Part of a small language model's weights.
Size: width 768, 8 heads of 96, MLP 3072 SiLU, vocabulary 32768.
Each number is 500 + 40 x the weight over its row's rms, rounded and kept within 0 to 999. Layers, rows and columns count from 0. Numbers have three digits each. The size before them is the row's rms in percent of the matrix's.

# down: layer 4 MLP down (transposed), 3072x768, rms 0.0214, rows 994-1077, columns 256-287
# up: layer 4 MLP up, 3072x768, rms 0.0378, rows 995-1078, columns 256-287
down994 100:521499486545510548511519463521507491449437509516539589504530495502551513495477505429447531487477
up995 097:510440544493487458569503532519524451433502500415536420503516526497522498528506435472540475443518
down995 087:440482469554529485514486481548517518566494520530556586437526481500423490441506467452466475491508
up996 100:532495500498490483557453483499521529526469455453513548504501459459473497555486488371415520506479
down996 107:557493533536507547445520493489530509490545520493537465462553516471523451457482504475505456516466
up997 097:534525565522519499494524485470512538465524559543519563495530524382535460468424519579475507481522
down997 090:493464505457549494485427536470505545549440457548505490541480513457477495518542518536477549523528
up998 096:478518582534521548547467495441486546493501431499492485528517557508532527535464534532534515602477
down998 101:508494460442547457472414524501513526483493492541480460515451447461512481530500456471507529600531
up999 110:598401525466467487459529468504482468496584484505497498551551533494501576437525458506537605511492
down999 125:450541519527587510500505476502430429476460440540425473395524543463593464570486465473513494512525
up1000 096:564485531488542473478466500423504501480531482569472484520517481505500562496513560474455517492544
down1000 089:538536435526529465548539487489435503525526493543595493496480520358460489543472510470524561501465
up1001 105:481538501481478537471509474476463500476466379421437550487475467515528485508568493425552524523599
down1001 108:474502480544456502527530571579526517531471467467481486513597482550487465513558493435458445469503
up1002 109:525512483469455484516462507413518530465501440484528438533491518471547465502498500510533527522521
down1002 119:470487532424532509555541395666481449549488478551533511403477438478525482514517492503543468507495
up1003 095:489510514476509527519484499500463445541457488476558548415535512495507480471513427436480461562480
down1003 096:470539462521523417530435452518449531529563403507497522512449551492458539456492504506525475505467
up1004 097:523566509498498465481501488417449489578549471551498542558440555460503493519539554544465537501539
down1004 094:528440539519480485440529537576471420475457560473541436563509530528484452532444459429481575503510
up1005 095:480454476437557531536448536511510614575460626543479464538532488487516565479499503434463476543509
down1005 109:538516457498455472456435472516460513556510414487452393544502495467529481467525476525484580477559
up1006 095:520528488430525541535517574538572415478475495572556502491546510510493470427455520413449576463522
down1006 102:474455526548431451486552516489486491504526463414490492471465474548557547596520531542480488560526
up1007 098:519481537476462516444508525532456519505471439534445470484474528472518524497469483519481544493564
down1007 101:549513535503450478521459450544470510526449534429607568517449424497417453478484534466477565588436
up1008 090:528453543474426532533506507523407481546451471524540482507531420418515472488510479448447495524441
down1008 083:492568486434546577424516511557513476480504522511522526507493546522527492512423535531545496531481
up1009 099:501476503425484487484491522450461465492543442476546505501591515472460467517557500511449510554502
down1009 108:469520517475517490455545563501469520498492495478492476554480513557481499528557508482444520515446
up1010 098:521508462540554433535489485419483544504531513480497446559504459443470493540520469461481531566552
down1010 102:458490551447565555515445493567502480488474495496485554498486567515487559555434518542546483501465
up1011 102:500514530550500456500525519530459534492558553483414476468501518486476497481532479521437550542516
down1011 105:572435496563486541452466524571440493514534461540487463479580374480490573417546597460557451499440
up1012 090:538514476450467590541516489499501526507493542462531468393478495483480531550520483482511532472506
down1012 090:512529498437466418464501462525498482493470490493486496510483521441477542534475472575496518549480
up1013 094:571501545526409491496463454489478489510500470477462468526516468540560527504564496564458473554457
down1013 094:429523491452559503473505495474563469508469491382476515509515547462476498501531489489519530505456
up1014 098:545492531467436495526529444557413480476520461465514456514552517517510512507447499502502542464489
down1014 101:474519527456454492496458539501472518486456529529469497490436538553499548500581457491526556529531
up1015 100:519489537474463467479543492489451497445521512536548478500541544503505519498473477532532518559462
down1015 109:556501486507493513546470513473445550472468464501424544465514457503497556443503500483556481450512
up1016 102:455491460462503560465511489505493546488474493513488509561530468461490510515514471466542517477484
down1016 104:508553508516462528457473543455557528464517434522437491434478498508517508520492527543516546526496
up1017 098:504489474418418488542606516487494504447516507493461453530504490527503489520534534504491472482551
down1017 091:570459466474591492534460445548531477556491526487517495517529481430529502492423468477474499509510
up1018 098:465472536485454470579562485559466510421482489474482465493496491512516520526438500501511497482482
down1018 096:525463484474500500456513495451561409556504535471500513476513472512509570454488438542413499489555
up1019 098:545492470512449552555414532401435502527539438443473500528515471409493514454466477509422571467550
down1019 095:556551504500430506465519559494500463472495602542425505498479511470491484563454539503469439499593
up1020 097:497477545463574470484512438499477461502533564557425483496531464500522469531485517482567474543526
down1020 089:434530474481529467504477501439482525516494507470551483482492528530503526558583472591501473486500
up1021 101:486503551479518494528492476524541507543516552460503544505488454507500484526441488534476518595570
down1021 104:464481489481519489510481458443480555495479561531522471630467534517512421469475531442464517467455
up1022 102:515545542514519531513498461469499468503446547495466509533572475508437500517472468527516521487519
down1022 105:557459543430530492546483494546441506531505535447436503475494521500446502535504469516523539521513
up1023 100:492505493449448444498481499445520472491515503522462476543459494459554535549553531442501580541487
down1023 102:486487453524480458472525544431504515532441552501463525541493519507493459525494455563514473450525
up1024 083:498493530492478508504465492496517500388499467558585522532466499487530482493481500476509616533453
down1024 071:532532558558466519475487532512531567540530551479492485475470445503509507480575530540489416509499
up1025 097:532509486485476541561515449502483534581502479520542489506546522481542510418530530493500461528540
down1025 092:627538502562437524529513509513543490442506497550438523517458481529529534427478455466498490503387
up1026 099:587477462545540553492553523433445520485454552449481458574459463512436506529497502504476513504509
down1026 104:455575542461573506526510543501467546545505412473508488428589489521555483508480514545505507493467
up1027 099:553521479546552514502572470489524525535483516457477417532525483522490546488417506554447514495490
down1027 106:478469570419465497468492479468437519467495453512462606552520490485456482532471596526415461524537
up1028 104:507385495510478486501492489377421489483478484482487440536467547520533536458503537535485496573484
down1028 096:507449483547534527574414502513508558533495477502525507511545449427487464469432526531495524507503
up1029 109:459429528495490562500544502487471514486440501511434526474543449526520490534517483447500526461508
down1029 130:509503569499510472492434384518524497489455472477535531499559523454518485441498498482445481461499
up1030 098:488436501512497509512495498519489485497550448485525530535427484564547522512467466457485611530563
down1030 084:479511532446435525495511442469553506480520466533460556534502526461485450521472454523580444564472
up1031 106:546544554505467519482494523495471443523587543462520476522508535422479497506474497518486542529568
down1031 107:512546536488495515500466486499521478561515527519498403538506491521499466490484459522459473571462
up1032 103:491486500507384574530529480537462483478408563518499456541569503518513521499435496459468546523459
down1032 105:467472450502516515426465428521465500504381484449478567406507509488538510477517469552515533448583
up1033 098:508548477504459524584518464495517454547471540519466435504470457463530485472551515470495494481467
down1033 091:418522521468483523429555449536525511561549451483533388542596469462478439542519483583544492503456
up1034 103:567446551514468545526558488448539530496513483475570476532521561499452539457465527480472565496616
down1034 099:461503589478494489499440503582475522527534460567439485473496464525448552478452513470492455484545
up1035 105:530482446514505495454513516533477455508425444494408482526471515451514529523511506540554546527502
down1035 108:546466434523482531475423454457496498459469510587519499472513495474479511481467516493495513442491
up1036 094:542437452508463503522425504467522495519448426472531506472505461519500515552466514436408490561449
down1036 085:473466407576526495450482499446484446504483558470515495444525569389542493477521481559462485466459
up1037 089:528533434575537487524544532509538520491530512512577531509484481525512487553491470511556486519512
down1037 079:527517493524466500532483513512472437481424468454449457522470507517504509501493487549434520512431
up1038 104:508467509471438506571450507512540479515494555520475460529483490490534409520470407615489534505576
down1038 112:550493505464476551449509392485510444558509489457506429496499443516544480479520463461447448457545
up1039 099:533470474477477480525495519579541476503462544501579496460558439464522514570475456461476497547436
down1039 094:434458551447420523493541513503518520501537585547414488466408462475504488488496511533482522509426
up1040 099:513505489490488482528534529542522456541534537490513512467534444552469512446502513556480510455486
down1040 095:494478544399515458453526522491501580529525507504473472495474530479492548525551507501532472513433
up1041 102:516446526446504526533506473550445474501547512525577510508472519485525493501487461463504468454546
down1041 105:482482526501490487514475481482561545581586487470455481431611511457455500496455442527541448501476
up1042 100:504484514454542503557505522499434418500533437445503513515476405486508440412571486503498542447478
down1042 083:515473553526441465502560542506573488529436481427555499465574552549491494513434442438566527534544
up1043 102:486487539491519530581594500548493528465503511547524458531477557541491484554522578478499514490545
down1043 106:545435448505566521473495480514441492487447537489541536466537456512546446540573464529504588466509
up1044 103:455501524444496509482456506500509507508508498537550507463480391445521557491512506480458551498555
down1044 096:484449503449452542507517513445526525488459566541468497497500473531437524510542500477574483481525
up1045 108:540519502484511515441544477480529583532562489510577482528490423515459538543478505467509530533551
down1045 116:473502529491491554497462545550531510499534430499456488579498500527472454494468485519412518491528
up1046 095:470526578489527484533541531539520505516479492497511519509457510497511582559449483502521438512441
down1046 090:521491493502480514459580547470488555506543505520522428564466419522450483471468476439482489504475
up1047 098:546594558573466529486572524462444482519468454441481481531559528465452466530473490453513492615466
down1047 092:466393450437413537506482544487572447474529528498454471656436486494509495470412474595480502481565
up1048 105:538483541466536492493553500521518487496502473457448476482509497512514518502520509591460553515492
down1048 110:523481478493518500482552503529510545516430521538558461543495547614485503511482558478446490508545
up1049 099:479512469492563553451510499562445450460505550516539450523465387495494539486506512443516479487534
down1049 104:545486527470452476511520451487501461404454466554479507477583570483475490502522532527517517452516
up1050 110:574492482487417502551560426497541535493501516512514481516458534524485521543503496500518555487556
down1050 126:442487544449491509448479501517526452523508550516463561502559498544533471547460554446425534518442
up1051 103:536494511469595506532528498530426470515539499564512478528535487506450526540545460519490452557494
down1051 103:521529492525437501565501535534461611513492522447548519441454435502460507462489526429377498504497
up1052 099:544469548539442488562496440444537422502482438479461518570539456558514557477537414510500450544479
down1052 095:495535524479533490473567519481464526489503430558503505486483498480532466527498511528484476413496
up1053 106:518496567492479465527527458479456589533503529480503498495532478485483503419521567497516517574485
down1053 118:473492569495466513493502491516555499551495514471460522552588392479571504526494460458433501447471
up1054 098:567484490448485469496516505494544497514510529564480475488538385540504463498517477416514515483501
down1054 101:458500551475570446523492502488553512485534473492442482600514515527436532504494492534498463527540
up1055 097:509486503536506560516537506428490530583460527486501473503538554555500462518564484471494500482493
down1055 101:542511490488568431511535499522521509509515445487536550546463465474510523523504534500545503516505
up1056 095:515508580575490455511502508527485527519478575532479518529431459564486522462476505460536511509472
down1056 102:517474424579465550499426510530486532473484484489504470500558467454490537470504434510457489491433
up1057 094:560522483520479494549480369493545465453487460521470516598532425530544550545500509465568514544464
down1057 089:489455523395546509459485509438506567514601532495569545455585453406444453482444504533500493419518
up1058 087:454530543565490527585526485502493523474539539517568474453518478466454506556442505531469545574518
down1058 080:483459440486498466478527505503558496525472458500465531576496473499596497447530498534515483487553
up1059 101:583479506518499501499571482406487427520457480574483448499545515545585586462539457486506538555583
down1059 099:488500473549534517515453491458551490531523437470505512521538492498467496585481527478496478483538
up1060 105:534435579492484450485556443525508470474481514432529503495509376511542433533560449466541476500505
down1060 105:522579415490456542561490549555446487514520553559476483553439566420478528527517499467502481535477
up1061 095:558473538522476424450506490498571512485463575510566437532504547442589518496531527482492463516510
down1061 091:487517407444477521510481531464448521533479426505465557462454491590510515523456504527501430459528
up1062 097:551532550549534502488513498471524499521468490475519564584542485544550539521475469541405510495488
down1062 100:485528538524494489524474436548537506542530509487510447486587506557529408469564465499601521533537
up1063 100:482478527469464462513435440516429478482406582498485470451512485471576462504504451519512528572474
down1063 101:533434503421487431541541494496488503518556512474514458510471554476417450535595530445395513465542
up1064 094:517516594478473486532572516491428472469479573504538460484561495506564498491514471541450525445550
down1064 088:551476492455543534578472489507414516654617466400555432488482527572512501549525519491434458513470
up1065 099:446492496542563475537623517502524528518454563513514462553533516458509483522546498482527517501574
down1065 104:483433505512464532506452480561484456452491468485529474457523499499457464450495481549419431454527
up1066 100:522496497474488445531489454487483520448481514513532466503506529529532474508410445463561573528471
down1066 106:499449478496426531519404405514507482490479498508509521468503453524552472447503496475418485414446
up1067 100:557504492500476549543525495507394500448481498486552507474489497480497501493505539470519493524528
down1067 106:476537459516485451537431564546560580489506522578449477495499548536469542526478482464481481504534
up1068 097:478530424446488558535517518488504535532449505473489500498436527504531532492505504495508479504545
down1068 103:555420519537552513476469420574526494554469508479528571447495489470532568548475475496438488489459
up1069 093:557464540452538501488544445496469523519541562534494489531496516456509507450464517477519492521497
down1069 093:570550555479452480528511524540521438532415399518477474557454513571440487531543518494463471527544
up1070 099:522513540497516483508500498464510509457430436476531520474545437496509494449512439565490504469511
down1070 097:496541421506553476517526535515449529446478471538452479574528561604492492489416538490560432509480
up1071 098:536526495489452454535557479522564496498405517536601483512513486522541503499519466487501484453509
down1071 101:540420448488527471488523567472476518528572493533437532470545515455552505481487497452526498510480
up1072 093:487465471443483483442529412528525546429477518469563474497503502489542543592536544501420479525505
down1072 082:486437495466483522523475506510535553428488560598398508495543495560520534449423470535539507429491
up1073 099:491464495573461465543533529469512431501531466503545481518502523547515485531504516478451542466496
down1073 099:426490575471525413460549511550473526533505519532449533502469424469442509432494521542540416514488
up1074 102:478494503507471452542524520498530538524483496541494551490460416605578430472452417484437512511478
down1074 107:511497498543468517498556508491533472511565485429479465529461482440523511413529483488538525479539
up1075 100:517426547383568480553492507487579495519535487483516518532621490434533563547438472424505532612534
down1075 085:474484505503490496459426538535460508497528389488487524492460461455545580496524495559534472487489
up1076 097:546483534575483492577492507561483472505480438443444451543496477524481471533478500453482562530500
down1076 088:474586471535570509509508492543473523534525548454512481532546532432514496443531554503488515479481
up1077 094:515556487472463489516573442434573456498465536507505510446500506408551458547506475545476516558454
down1077 084:509560463491493518565484534493489572531501504493488510566549505475505490478472503473425530474516
up1078 090:469465527462450465486582501474484509477482485507525533456445536520566414464521526477573536493439